From a checkpoint of a small transformer trained on Wikipedia: vocabulary 13027, capped logits.
Each number is 128 + 32 x the weight over its row's rms, rounded and kept within 0 to 255. Layers, rows and columns count from 0. Numbers have three digits each. The size before them is the row's rms in percent of the matrix's.

# layer 7 MLP up, 2048x512, rms 0.0369, rows 125-231, columns 448-511
100:098168113106094113145189165138142140121163104096148132150151205191096148095108131108127190159126111152212077137151093163120127140201098133145091080091205087130147100094104169139113112142147125
091:100117093166120167070085084138139116161120144158127132101093174093101161105102086076111110064150083111101108140166116152056175142143175144133141122166107100165125138161155111143147151164106174
102:099159171159130145095149155200146162116081130093117117131113161120070177124133161146054144115103122138177116133195111121073122109118144107115176111107136151133123152064148140156059176124104140
094:120134121113086104138123088152104123033077100155202157133086107104129190077088164163121085124130123194139153136118148110156126130121128110172130136146183105142097128072076134091131161147165118
087:124162154134099098144167135175128150103170162085056131154149169176148087126172137112107105098185098192135101057124133091125172124135089153111083158087071139147094143096068119151130157167170140
094:099166122099136122165120153116174136098154172099138148150127113153116159145111103093090091163171105141193129174127129149123125140131138138173146093108117116116135170130077151107103107121145164
088:134107094155151088138105107109205116056164147127174138165149048143126114130126081142112122078164107103138153167118126124144071160123107150122119141177140139185162111154052138145147140160115117
106:167172172135126111084067127120130087095173122142106180109107126156140139064115145110176084152151140116097123099139119107117085071178127063205134110069097140149136153131125094190124150149121096
100:164089144159129097132114136119110161058079059149084152125128162159136182150090168141116178087125112127112130162151160153168135102114141109131145083138133078085068164122128193170068113100172146
110:157198118178076068110121172135086127116089064150155127101094086166151111099143168116065095109112158102123084133192158127148110129091137100092109138103124106157137165161104098153170139115044152
096:129157168121119138117164127109099155078160138153081130188122182093128162100050129120138161118172102086144117137128099108125155106125145098119128109133155083234102057140133138121075120158090136
092:143105098147146143163109123136071155101132072179067070117145149150106124161159093136110126126162140058095132110131106151116106100187160104181120123121177170189110154122081121136177119166096140
098:121147149102095081206125144124171108102144106090112133160164185203086123130121162154150099137105081231093137164103137152070166108118085092140127120190136154069101181104168132195122139146093078
106:164136102105107090181095133165171172128145178147149087145193105164148109146141180095070109136112107145159127129126140147087114155111147109098123104122095167142159115128126160110132160099151165
063:131187172188120145106192113141125085128122176124000187148111142128101157059176096113154165134158116147146180130136186045096093096155139142139101090024143099025117146130124126142066142140138133
098:123138150113089151122168128176156103096144114104081107135133140185149158149151091172062187092140178128107096089185122152149155141132181123124125156153159116108105123175161108086127124114134173
094:144128145162082106090151137106193184121164096108163126147097156127124154096156154120066124112105147150175161119113115094118074156139146153129173145143155115197133127157113145112092216120107131
122:168146087163104126120152138215173143073091117143200158093120100115160098181159128089151102162135155130140073128166149148093071147207181130210055112112142127146114133116105124131117128149158110
105:094090123123147176089100101153113059142131084044115080165173082141092130157166172169121156182154141117195158127143125094098072108084175114129113092089148133147171191109159165088140153139070124
104:124135172154079104128120138138143137093051062173100139131160192086149180101138151166107133137174109138092167104146088083123130166173133134116190161160105146061132112068128141135178099086081124
129:151140104113173123074081170146136069113152121137095102086113128189120138058141161110131085141138115121142120107073154114162095118114138157120136158166192110184118168130143150145137122102085076
103:156145124135126053151110094135159122094085123087164143143074155124111122135117114126151147111116103096146102121120097124074115109158074129145092128160176084064136181159139100150124163122098107
094:123205112106109102102107082141192166033101121129154151139168163141080168069151093175095180125125136115109164089142130128119084123104177059115133114117116135106162210166098123130161143129148122
097:126107141100095140157097134108166097049161083123145088150152044144148174215120102133111153119140114106148044118103179147154083219131132106139058111085110139081160122134091149169139171124158184
109:105178164153143127102086125174160163100134113132143103157094150141122151125115123109119137157136192119156125078137125057132093150171157142081108090123133116171055127135151139180109131139088128
090:116161203127113075139134112131125130170141111138073135102173091096098091126099146109162170120134093046091128169159114159100147118162171153127115064113139142114137126139119166074143075201054157
092:153101197164098092148138078144113162092116113105080182229153180111146108151151058117089119095141128094164151204144160166125178174132120123202143113131131131119076089105176164166097138140170106
101:196108116125099146115141125137122055124190171085171091155236060165137091163108107112168096085078142115160125078154159094137138097110132110153123182110139136116046137105143103155133167090142124
093:095126132196135108112160168141164112133141180120106184085127147116156131162121120149135158158157163089128122195182142102068142172110099106113100148129079140045113166060138150127112111152103133
104:141169072063125121150092113068109115149146102098148122164136109126160135068128104193149140149118102200154030123111164153116140190156125122156114146165155170139097150173128136156129130091089150
088:175100093109151106128158116155143164152106136085187161078084150179128114121053122097157140126116148127089138142090088113142108071133141143118090097106146157120190085183069180169134111145142139
102:157122174098107110065089147152092105121123149085119160168148172131109092120147120152140122146133101166134143101149079181119109161120173121115162019121173125180128119143153137146167131106159121
085:127164189105106110141121093156111184087139147146125122105151166124131125105147111118123125101092167100146104146088156162168169053119176154150134085020147119102124114107115086097092080174147155
112:107143163122111153158115101178126042154106123140124095105153214136078150180131145149098122131105148116110139162068116114137109147127162120169099042122125122131181127153112202132175159090053132
112:140209164187105109095172086163154073082129093111132114130077171110106168111146147184127159137110118150110068133184122099131120133119171147117150116109150142129153189124106122151125134145100124
101:106148113129119129092102124188112148054188146104134155138138146102099155082121157055091143124136102102180144078174064152139166122174133134149121107116147160145162152125153130087117109089090212
101:137175128077128098099134142179159089138168166139178174107115081129184156173072137168126083072132121158114091101147098081137142104153186095141153127186112179181128134110138230112149155146100112
100:146191182114138117152148120167086144137140107118050128166119172138113142125127109148130112126126173076136081145117096165133127138130163132165124115130155131135087127147156126139090119133169189
095:206192160112115122164120099127110212125156157119193157164100136142144148182109159146178138145110146128103145115147123150127107084122140070106110115118188125154108133054081135105155123105144158
099:115123167180106067171130089132117126143133164062104111144127072136137164084140112166156137178119157124127153136129076095125100153143129112105079092147129164133148181116097098144146132064110125
098:177133155141114057109087145199128130141113121145121136126178089148121157114121151132134140107174120217155126150142154105164153178124102088175196101176096152128083142104145124160135125135113107
089:136121177104151114166125089146136159091141138039156066097111097138103150068109136140089148126152099151139147182077110180181129064124112113113107127123143036175084153154135127132150109134117104
108:112152103106140072153091122113122071131178123078147097179083055143105103131121131148117063165085138156149104119141145088175159116127141127117144108122116096147123196152193154104150154114141085
107:129080110207079134091116108190105087124156104144157181145124094151155146117150113077167161132150121088109108126191113178142090185141113142172097110088125125176125117119130145137146091084080135
103:109103103123098059152106148134170117109129124102160118114081150167108188067064142131086108126167106153141093123144114223074147101135126126147088146117149102098126168100174174100109151116129153
098:147087146149072206159181106132154095154107133148160113134104130110106153103135107115182157120094134107089164102088058113121129191141108166097133107072151132180098165184144139062119108113125119
107:142180135152130126173123114122142146167106132157100125094106105139154163155124090090127120096092129093131076150092110185059158126174094141101154171093141139127154147127104109085168147129070172
111:168159115136112122127117130191122118092095118090134091156150064134083109096108093125165153077106156079073079127121130148164139129141120120125101094150174164071129134105151126097094189115125136
095:167105146157084173076121140155115157167203084123150128141090110157112132153067107106118152081117155143090111154200083144138143091174095112156104144129153049113120151174105134113138092140129113
099:184184191099153126113160130137191126150128144106086130086120180102115144125109121108084133129098158120201066185185130133179118126117131136177145115133164129088091155137172166093173143112099123
105:188120158141105080159155122105139146105124108165065102112100092172162143078170132086122152171149144107146120186157075169170107096140150187104096151078096118113135141133182142094192113151093125
093:091088154168100121111115146139161136181085081126112103128117183123151137117119068172142116100119123158098150152192109109117134120084168134166123081187114078181091151148142126143114168182110139
103:098133133186104134106104194185165107116095102108147097135129148117109134112192188094164091126107153132121158146137142164115130082148149094102143088126156104097085127073093127128149113123089114
102:130091129078121169146168202178158092122121186109107162143091155136127150133107118120186150099087113176127095132159131174148110096184124135124137132109084153115149142085137096079113175134106119
097:128112157076123131148090115150112168097113114106184123155133171139117165107064158156082101068154100182159114147121084150110140112119149095167125116192101072134140106108144102191102153136129118
106:214152169087082102158105133141208096118083149118101107131136083136122146156142098133124057147171145127161051146170120162144097167104090128130164153095164082095105126117113174086088159066090102
094:128138154112076168166116127162106117083149121118117152141075127092120109138158142113161087127187125141108133148135090104202116143195150131117142099094142134145168117147102169090140106128106141
097:135147138141100075200201098100117145114140138138092125134131130177152131145115119152124107116109122168099076202090107087158125165196131094164123069120174109160122098091101156141165124081115119
102:094170153173165165132114120173125140159088138091129164188172147155124116108090150141139157142083121171130140157106080138137159138103161099111126124117126121161158169100122153107121122129094114
114:162129141151070123094093138182125088166149133125122113145142130188093091102185106117092130195121175112109138139174177143142088114103166128133104090103125119238133154122148140141124105113097102
100:108116180166132114194094138171169115067098123099099158103161134120078180102143169087086111145163139130156122106097145180088176080150155146146108100156113148092115175087179151097136101168118141
111:136156177144134111102133166111208092085151162098109120132132172160156147208076123113078114119159132153156103101154149050115157105119126038135137093117145159178100123118156133157165157111063108
094:145121180113124178131129204080125117105125168100148105195056082133149136125117140083124094105058126160212148189149097121180102115132145085146091126150143060085208146148079154120131136123130139
099:141123158075105100197116105115142084114118146120146058093094117129119100152123168117112123090163076091120173133118118121081109159140081098094153132174134108122090145128098158123147153038099083
092:108147131180133132087134089108141144166113130137048116163127147130133122107141121114132160086110130099110127077140142141086110147153136149161123112120161147099123137135168152104052109108086110
109:211119157163101130132067116172140121127143092097154133144205140113121119113150075081068140096148237134105084173151089123090120109137142026178146100083105121139107136144070129079171141095074091
098:136115191131062134124193129091103094067146161120174124156143153170067087152142102171095115058081098076113135138176174106101116166155168103217128138147090110104174166133123110111108129168135148
100:133142156071132102168080138128142100126127175133141147112137153120083137094126136144081086149151137165108101154154146112156097141103208132111122062182125157146074083132175170148167162147073050
097:106125137082131065183136098153109127085090125116125175173110146211123157126134089124147109124119140107196127090127094113183184154135130094091162153130157139142107141125064117172079154134110116
111:161099100083153114118119159114134121061133149075126112127103145180078105074167137124159109125084070087154124112137135152135079106127104153115111110077124148115161136073121080111058141124055127
103:153133121090119101097094127112171162099163104107167151141126196125101137089123136098117147079156138145176138095104030129166153064158113076114095136174170081189146065161101115155166118093115127
107:115155077150120099135145092187108111135137080036145140139085085174102137123130186167108163063142120086124109124099035153171157150150120156109124129158113066109142132147101056209162134096148093
090:150125191062098173106066128160180165172219147068120110142156118114101132139117108146121173124091146152088146117136149113136079136155181126121123128091157113091118135147065114146112082150092128
087:102111132100122098164134055151122189111181070157113133172132154143154146133160187116101128109097111112131157105107115091079095143152130080206098192113141202099082137136059146163131100123160088
094:119163113123086136177098112137106108120111143145141169153160115125131112148122079102079157172163207143137085077148119155116125112097189095132108093189134144159133139119129130172109131148160108
104:078081126171079103128170177103193139123175102135134134114156143112132106123168141098133116119094149151102157136120121090114102154166172141127106120076117139180118171191159136094107093108106146
089:149181105118143148194176124168161108105145180097151097135141090130134176125125112093158106113081111174130100130165158112079116163198137103128109149097197127075126180166053156181116138058097120
099:105190130138087117154108118134204052067131082126134056142107183156153165089117118143121129100174128111175072097108139107153215119123149170157136120206136108155160139144175126126145158148133068
100:115115139115096151151136117151077116168094101098174117143185107100143129089119112114141182160101189092145163128126109119058166144159142148179117179142093128109168094130139136095132104094112125
100:089151206130113019119165162090139139116098161076058077153134094190104132122143138147179157141147153182144183063110131135131154090137141072154096104124185124090095101161116108130120118125096067
099:143129155112086138135198082128141113099113150128094149117106124143098196098154095092091140143105110160091115131098146111108124106092144099163109118128102139069126146083160130189113128147129106
098:105135130124118157126035186172129134098175086104052125117148168114182164111142084100107139137126115196171147166158138124087135125174095155131100148156097168204110159098137109144102122073148110
091:146080093111135170143082129159146166098104098094109138094158122144140145155096063109091160115149127137087112124147147118155146112115170148140165127130106108164058106072193146141127137093147111
094:209130145137108158127169155149125141126128092129136118141104107156120096142105193115161133112125157100085144111094131197129104169176139114153106160118141129182135127169112161150152132135065134
110:127158210127166116111113149165059131113131150125102084154089146151095130104076139061104136103075161185144125139129153098171113119151132158197096132142175166160082145144150150148120142107141136
094:145184154104120125186093178163148107081178082102144140164135143196089115130120123155155118115125123119180108136141107086176076135116144082080072131095124167109125154115091195135149087076133149
102:082088162166057091084150094151132117097190146101097161121165157132140068151137101105106108174115097136183127171091128141129135127129114080099073169119138115125175066125123120150164113141110125
086:099115108074143164199060116118146156130124166083171153179165087126136097116093118123137151129099160177090100167130128206179100103120118163106166071138143098122134144134087158160129147104120119
101:100189151128118069103098145160177157114094087054112110083153118104124151169164144138100139089134099098149073134150125158083069082118183144144115149184102136114163142091155120135101134209115152
099:143125138201101105104115130112151093131150081103212057097169141155099161198167119100124117100150116105159073128147113123131134130174115105118121141152136148106100182142166163149098174131133026
085:174074114155074162124136079152114072140143180145141133163118184140095108054120171088161139199113127157115125096118095193092141146154198094183150124137137097106152111104174118212129096134138183
102:179088167082131045134091153127214099073179119084146128135154129130132130086114145202097074133133130107177109090148105167127150095161115090135104105158144117182153122101123089128129172169161066
095:081093138119115136082115161148138120144092134096091125128103120116123095137148069156146099150115144124138134165099153160112076083135140111061133114132106097098140129119175076167153105106118127
102:109115152181144067072104167114070157092176156174106157145124087160104082134114123146120133115106094152190153148142139158106106141184141112186123146145213094107182138135105119098116106081092144
087:056125125116114160137129114073191112118159161087187147193081130158148100114139138101185112095112124180120088083137081188100151131101086159171142149154116080145103138105165131104087142155153201
087:115133157074082163093097129151131113153148123123095148067154109176114142108136133091173119119111114118185097161139147150101097141079151118123145126096078149057100144104110171140105097107057163
101:140158149121091134153157126168156087123146142119152113104168135084122129134149162138151147048092080048117147140118147182059147110157088050157090149146127197160119143159138156166171113093084136
105:138169207165122106084081132155124124076128123084151107183143146141101149126135135172131120168151166071144143119178091115118110141128166152086122112175115139105066099160117108142123101122134128
102:130158185146138137104085142178165170078138159147097110141110161163104159142082115138153140083076159124154123200084152078143129152096116156116132105111168113110068113130165193144124156163091146
103:082146127080131100106157179160167089145106085114187083201104130130068085095142123079130116126108179135183114052136087138192136168160145176185122138203143098155137121174140136166114131081146191
096:148141163121114166133082158126154134112084123137105132144145148120126139099115134153106115174120208172182104170134093120107091083113089063098028086104098069184091118121099187133152128105133108
102:129141166175159127174129056149133148097119143115123049113116119148048104162144087117114153086091189157161120084105137127087107085144182103158045082094108075126133135150115204111078115060146142
098:141145146108125086094132103154142121127140130075122129127084143162095143155167153162147087179110113088160106109152172161068137104151123061145108147102095088087129131158135154129187142082125095
092:181108090120117082175135072159129185076140121101101182165166129144125118094143083186111125114111106132161138150130066203093095169075144157131134157086133108108120149111111115154180110094127113
105:139167125142092135107098099188080101145105140108135162150082064156106123087113141110158119125111154150150131149105091162227130165108192095113092127162108127121138131131128168104137148168112096
087:128099126147063120119116166186201077074152123166107122132115147193151195187103159186232106086103110136103169142134135120124202151143140115133138102140166056132076122116111088116082079123071114
086:180109088108153155112169167144129119101090076106158064141138116174149141146110159135135165170131128170135133142187148181123099126140106203086146125081170113140166097200116107101143122089065120
# layer 7 MLP down (transposed), 2048x512, rms 0.0258, rows 125-231, columns 448-511
092:129104145138137140100125095172116151110167148112216178129124095124131129158129137188115119117124145148110139147149152131085112165062170108064155101108122124172167110134070172087130101150101115
099:121096187106136184156067128132148152116119086166139103125173127141104120159147127087175154155179128127163144097091157167179135088120106140111125145156163219157112041081096118119147140102077136
089:106077128115138149126154130138092143086104168159084084133096160120169070147124194128088094128083091170129108128126156132149154139174124100164102164164173199133063163105118174213144099147180147
090:121132088135098114121143165136170162107161156092137108165159116140128182205161102075101105147069101136131144178194146105173171112130138131151079175149158104167164090158106098158089091112136118
091:167120133107161111122175122126150164100095096105123178108082165132128164153111163139124148158136143114130060181183088084131139086076135174176081142106120150167143126155145140133125163117093096
092:138091134125082089143129168134080156176201135142155135168114122085171191140123141132183119093086111113176212125047140140150079134134172206115133110132203124151102163150094176116117149126132158
095:113163138143094120124094198174092104150104123148131063109083154147031221079125173103093114139112160172167139143105161111149165118173105110105132175121091121108111072146145138151111091093092134
098:072198168102148142119088116123163144108129184179119156154156137135108132115149159084169080112145159125114196056125113127118106135171103139123173124115136063090109087099173172095143201154142153
111:150087113126158123082107103108133096091173113112114108095159101086150121127076150155136141133137164075125015158067166119159118122097083121138081121077138172116153127191130083106174124157130135
111:169119095177152088106142156144096144109126117139121141115157192157138137198099100140076120080098096155095086146132095103109100100130118119146088155138140089101145075163179135163135140185163136
095:147098094114126152122174109118232124186141146193058158145159119112095143101133135143116125160097152117176133102066176145101135122149140116167137113058096143116089105156176127133135088152086145
099:122116094118118120069171103106148095122191100094150187125195099101102164067098087112177161148124132191164113137164198092095107146083163153126126098134112099147118083114132110106079172163183091
096:129108134143155113119171103125129121146170151120096157118112149160101143054165133086091145228118134154156133073107153210160088168112126172128121102104061158164143181124114140090126098188153086
098:124171089146105141112135149210122165182080079160147158178152069209138120096096124094122146121063139155178083192105143105120149135082118137103159083151073123114104068154138153083131093170122180
073:168153151067108108158097110177151096120139080121176109168100102122104150161117142103104087126109168126125155112161064150115164159136122129152139104130138078182107176165139096144130122070101096
102:096134177141111140111124109072102141180123087128144102129096114086138126128102087135074125106092129169152137171172102126166066107156161118098084171135117112124119126071130133167144149148157182
096:143097152129142122086145145152160126164070097172155089117135122131106126092100102133089178053101126122138165106135092070112046150115198138127166132073145127187070137147107157086133156115102191
115:102123125149139112129144100155121091141093153202116193079094106077132131163113080138117086100145133130134157157128173140140070116147137078170031152104110151104156070139139140102145163151120193
109:112147078163157213139117096128104065136181132056130092169142122128155156091141125163133128192139146130147150180082120134072058131113183044095187138115117099146122097105130084096091158149139190
105:140121094146116116155080112179122116109136199119142107129104114108134100156177095200128122135149081135145154132198161215092140123173135139130144146133120102227113130182128086125154161155081165
112:132180087123116115092096131122123062088147168147171116105091145155138113114139104091150139089061182171088183138077114168161104149120136170123138172202176077100096135142114119081123099084123164
103:110097159116086177107101120074132113120104163093146100130125124163089204100147120191130095109111144130174149144116128079192114136123166082101154138160108130136171122160130154108151086143170081
105:082101096117141146168157096137082087168156027074113168099189075114154182145136123075181135144107125131162096143109154064172125115071112177120160105175181132091138094090146115117108131150145135
103:143120169165079105137103113084158100191104205107155092190089129115079138144152130090107120172086082083149116122168154121135109151126092183171118206100138190137163104108169176091164160082130145
112:117148092124120133180056078160149141151095139113122161173153113157085090131144083085111179073153124137122137107109152105113091136130135166161139090208112152107149150160154149160094119105141110
096:118110152143141188153115106091108103084111146133184164125082137135148147135142153132128141146109122139157161072108148140166123105134094091148131214172130109164148137111112145075124130091179125
084:133135184123150148102136144122152133148075117134146108114073146101112110098151120132144156178064132123120080065136087136090136118131143170116093099100097082130126148100158145142160050063118153
100:109099141133150131149189085099122145086151123097167107138115103129054127096118159090107067192113149190160074129130121115091089158121139134076152151214099135108054147146138135123156114139161099
085:155138054122107126117107071152095120088153071155146100147152144157154104122113123142146162101179135189132207133097044137195124082144133055124124129179151065142096161091136121152097162074161103
110:032141132135053178127171158164106102151125163071076101107129161078111163191152076062109127187099083098077167102132136115114078073083095181107147091138184129156141167112152201110122125108139083
087:135098125120123106130132087125151109097153162088049147149118142143115098127156111127142128136130154129110133101144135059155142185129113120099138127096130151153151189128169143192112083028101144
102:108179168151122158036158094138101119161119116152163138108187103120070119024104121093165094152190182122108155153121113144114150172137098138080136113124185123072131153122134185130101140185117172
091:117145106108163117140175145110086118165090104101138085160136055141135101077151110183116116141177114113134103130145089184175123159120140150168100090135150128138124125163118156144136158129078143
114:090119154170165098093158132118113100120128091103120132079165142106138101191161139137110084168222154137113133223077118057108076137141083160168130092132078124138109171111157133220174092140087160
108:180135106099071141097142116109119070192118165104171127143125105146138144184161113188131094157108114118150165193158072107110085177093126174146106149122158083130145112100119156131105167095135101
097:108118120112135132113067116093134142101151175153161141136140148117197165157108101159118160139128127105127083108083108119184108134185119199151128119119023108111101186110122122155064099143183111
105:162144158163096121144115142144216120195074171119086137148126142145160106116132044180101131132141100189132126181166170170113079134129104135139125177156133104151169170076126102155139135072106124
100:158117114181094110138153160121122118108155183124178154143071125127129141088142103095115138094155151143121154155101148149109086142109178145117100082111111177091092120081149114142130105142104070
096:128130082091138127086069135145175142167105083108131167169123147105114120111156155101113158165140147057155110113110134116124090158119087160144138185153087109120154110152139106108111122110115072
101:140158109093144166112128145185078151153143175049156122163183073111096082107153105152164100126101093180185124152090123180131092102133126117163140107088085100172155168142113138096166141144067131
104:068164141168140089139163115092127214120127153178151131171130087137125162140128053173162203117137116098127120149085125131170129116157121158096130123120138194105140123141087146152117174091138125
096:114127115156122159105165122110156121139166065165154157135127114103153163203144122129161135097130126180118127083145104162079117180155068225137120104135116160095086117081149102082149172108101093
098:096097119148077121071164120114163096142092131091143076163132116151152114121108101131078113169148162137163117151142141129145168110162117133122184143137106196118125145096112116206159123123152112
114:157122118140103122128105134122156125091085119118132108093160093084171126107121164156083151128137159107175126089137067116094103087157164145154095135166116143135116156150073139077087124148106131
093:122155148089131158171126143131096099145208124103113109125077139141152161116095145202129165152129070102124076108115102147152164208131140121102135180125184136160103125073128106172111139117091074
099:068080183115121163157089157193125213117183102153099118133108118120104154118160159079134169131144150098143119158132051134146097159113121062148065136104151122090135119152128157118149135137156206
106:046094099168121089108122161149061122143100139109166138127152109099073146148128119102087139159079162162120146105115130162068105137147189113104148117166135080143051157151122159124073105154117105
111:138075169122117087187206139152134153127159157118096141109116087131121194130093119064162102149123178158134154118160083141091047150145179196104093156143172130162140161117189166141088085111144175
097:146163107137160138128076193132060160106100096162100168154140125061146129116165149116117159145157118142124152121116134083152109046137144210166190155070094160114161159066115129145112109122137103
096:128130112148180139140081098151111166104095097133069137099145131073145170142152118156075165143121133124189115105043182091121125057148127122138080179142114107118111164121135116158188094184161096
107:080116076084116189107087124154149093158175126104126130139062098098172163146180165108142124171083171095151198059139091052077133157117127127155165138094165098140120089135136203136154104104080139
101:060102162141188144104084132054171146112122088168134162178097176144069134123126126152128132155141118080107145173105175101169121139176133092142138135122069195094117137104107137108188133176110098
106:124149097166100150100133108159147120088132158120088160139107192142141196150167089139036116091117146138143089172108194142101138094097182117118168125108163157109130178121133089185113146140193057
100:084136157132097135162109124182113089124124070128091167113125135118123149081088167154163144179095054133158130123158052125122155138103089093151162142101156106137154148125093161164142119141102196
102:150090124056114156129118122148111105114101165139115131157189161134162105120139141174189135079173126157161108114138108117145189064150134141153114099156095100122110119084204129131120135111199112
109:065127067111147160116127105102136166084136122126128036100162147154076118177121137101087071108148107131095089200104118134095111111138111133125086120141198115121123143079105126068164136139141181
097:082148083115125119122161156146064118106139172148135077170116173143130168104130159112087150134090125146143110168126093125193095094117105161046096142099082127135080062152188165126103132136123160
097:141141076153049141117174130125100125170153098131073083124145163120193115125128146107131101173108127118177140134089099128083124157125128081137136073103100100107099121133146124135141121188103154
106:127148113100182123128094181140171156101111135132130126076110140128086117140164121128120107137147055100111123093108176163148093153109126138180092125102173088064117107119132120123136111164083132
111:120123159170101111104134149035125140111141170140173097117138095144138150131131090126075113136052136073110166157131091140143143108114135184081123154096111048102109155109118119073072135170151127
094:164137176039145140153114182131142160156131096139098139122094131138152124120193201165096123095094151110161134102064149082125139122142123166162131175147111138082097115168092126120137163149162109
106:110102127143093174109183169105164154097130130070124153081132108078078141134159125135110126104146086146100170099113107094148087063130112138121153152135110108095139172152109137106141121141138130
095:102171142103081100121118119133143165132175129095117112152161133127150130133123097125123168104114130133119153156103107139113090156103142094086092106117121153102137136102161126140120114133129125
094:136139156133164152099137217143099091181154144130116092185082196088094159106188110141121164146061089179122071109171160129133129178121144164161164091089143069148075143100178162180148103104136127
097:148104153096169081121116148154180012187072149166145072108162158139084154172103170097116138177134146137149080088108088147115132098108191188159087153102118121129157157122120151139086119152157089
112:110085147164111117142128127173168169147171134126164194050124123137164121089194128122106150195139146166132085156117099139130121139144157106180180094148152110070158095171169147122107139152131116
109:136169065150088131159121093149139149149161139064076101187113093130113112173129076136050145096106108169156061185156165144159143109143127131144153113128093105096164146124130137128111159107164158
095:107178169131185142109179177139138101099143143130031098167153160120137146097140129116104164174154140141113195151157089086127067115147165151098137105120104140142114111176090090141161067137142141
098:120175168110108106126134131133180098178114188145134154141144102157101121138158093141118158130124073145150160126202140144103080085137157104197105101073109186122121112156204111081154124161117118
109:106050122115185192089166124111146133155121165127115152099105137108127096182156110123110105102155093109142114166122115097144074166116152148112155160142081105094158095139091104144067159102136148
094:111109182067115160165123099124121125119119110183186051100118129133122110089124132066100069087121173134121129193133102082126111144068178123122078127130119130164102072155121147106178100170122154
106:062120163082106115171111114162162203129155108118139118158147109177123170116148121133112138118102192145101173166102123110154170133114084115114117099168120156115082202134112080112144135121090106
092:156151158085141124127136104147093145130114101136146103187142138079150122129078119124099122112085150204063103117069106094192083167066226178152112131114125168174146095129119124148092174192144132
088:114174088137150131104126160130076128152134100167108150146144146098103116166118167113174121128203154148143114134150049118144157150167175181055191156124145161127090206180145132168129160090079067
085:131154173172094095071114142157131109125177109126165107163120113144139102091150141110145125158177084103162137147160111149062144091149114134074144095121101104093144166144102139035152074179088134
098:111100175105138118139187118130240136180188110108104145126096138146104126126214113209180117150110135134152117110125097075110138138170157116097138154134093092094097097124137113086140109100090102
087:120087158112091142071129173117169135138146102165152134108115201129188080150147138119164169129066143129142100155153171161130176187126139167100090107165106133150112109085120122078098130094142112
096:091120093115131166170112153110123120138128149131114101105117142127138152068081078117120131147156090169085166070085050093115149157113139137155140114179120117138139111072131131146152119161098108
105:183081126124140160126172119137167195075073150100087161161165142189163149134137158175137078113201135168115134153149153108106157189097203142158156192109094136091131135148112167144158116100132122
098:184148022138132113177053112071148151103177165110162103157139126073129019126167193180121111119012134139083147085134058174119069106142111139168165110129127153100114126123064159167156179162148157
088:169105137181064173129128093110138159082132150138104112073137114127090137112096141092146126131105154136098150085111089121162089103141123158113145079184119147098119128105136184100171097126126142
105:201121079160124156122151179161154169091098107109130137138114158153079121110179105193101169113125179104062185160071126171129071187211115165165149085076094184141119172124125095137148144161168126
081:125125131103114102143163149166133122116180175123146082126146120149156149196110181109117139111079131145125079153147131157079161156107092116141124145132187096119115144130091115106155163161157182
101:074144161107101126126153099173084118137114195169064142159141146097089156141104152154112089180115136168210099158146107109164181110092140102149103160066121168108135142095136124158110173166108118
111:123151142105133146145118133177094162132109178138118128146112171115148156142133083084062144111108098052143114159100091111150072156110167143107073159152185150139137158125147196101090155173170125
102:082072092155101158091100157157128131138135173143128132115130145096097092102156100165105092138162152076085155128102122135108101150163148128149126185073127171105133169124103121110102086126180152
101:073080111111121161102150117101120135087120126086158132123121091125170108150180149082148155151084141146122128136088116106115068113123089154109121104139082132076143136176169162108124109125147109
098:056096158164099107124179118176133061089084118110175138019114134137084140094154161115101182194143074096162125089144093126097146198188157138166138149118085178090120128139104096133167172100083146
106:142122117123164113169130145117116208111120154125122117177176109168164139152114100111099117151161106122129121139154164132094096136123100105065066115129133190124073097149129096096071116098165071
094:111145127101135142145049167190144161130102148159129127154124121088098163076169175144160153178110177146142143092126076145153115106150153084135174112105182141141114149137121146199137090153145184
092:143100162112162197095113143131130104142084114176154130132145145114044125180112107147096124116117147093155076126074113117118062126106102130194162112088172157142137122139119139128144099109098126
100:128129073183146147144182087101115130038171144110100089189197047187123164117142123149145090141170156189144150157155054142115122086127138128178075059164154083102185113111127155095102112169138162
092:189123112103112126160128143171091121089174127186159119141099146105185166135104148093120138170152143124159111122196093159132187169109141129182163085139133139158124173097149120161140152132137035
104:091129132137106056135123171117138105127047196080184124095146084142157079078101140144154137093140118128149156164068102169112107134121072094175239137125103147099167136160087090135152084111137172
098:198128157176135132075176148103107112150106164033100138138130092174171163131131125074060095111159094099107089108125132144125127167122115182119096131097096127118130139159121180043110097178117117
090:117110152176142159128140109191093128084135124160153081141142111129098149071082118172165162162150175151101075154134186131175154128113147111111178115137123147170204122092146131136204115111156145
101:072149166099121100181093109150080133184073133090074137128089128170158132084122121171107122113144059143109128161157147146161163201114152094131145108119138179162142181167139165105141138144095191
109:109105120188138093181078152180158181110153146120112173084148098153117202134116120156157180112177127132116172135127163075142109174121138099090135098121120118104137105139105081077151073161123136
107:119153106139169120112171119124116165174139167158139143113142137150151143100112104135137117168131117137080084089208117112161124095135135127131170065110096136138110128199157119121164180148181137
096:157084164137125107117106150109159157081099143189136075129113149189088135133157075145148157164106120116111063155143141096094093173170058133100071107077172082151094150191060144077117149167135191
099:111120156100175117118128136098146154118164149128101049183144080175129099159157126135102072045147105147182154099136119115136144091083134163079118098094118181155174081148208130156132187052106119
105:119214081126167110140167120118177061129134140119120138117119104142156145099094073085182140128170141112132175146128172054156153122206141185071105179183118113108061102127140139171102158066135139
095:159169122113120101181193158119125158122122078152064159114148205094183134161134117114110104086134115139150114147100188055091142128133149172106140164163106158108109122148067108089166146127101097
097:096128090156136103061092155134140096103129176119223114132132120073070166186084127027160117137128190127170150112129107126151128063182109242096074141122150088105139058119115108146103149140178231
101:109122125082111174156118103141143138114208110110089138074071109151102138099102163105192110122145101164078139181149138086141141145162147136149103149139169074055105065152126046113106098116068166
090:110138216144113110108154143142116113147124072070136115146098103160176151099114109114081142153093188115160065151165112137139096115097107086111099153133177147130068095094093160191096084153102114
091:078151122116066124085114086119097117106121143139128143108135148100156117133126179093169092119139099150190157139118111074144165132158108128123141164121107113125112127154109141116112103129158116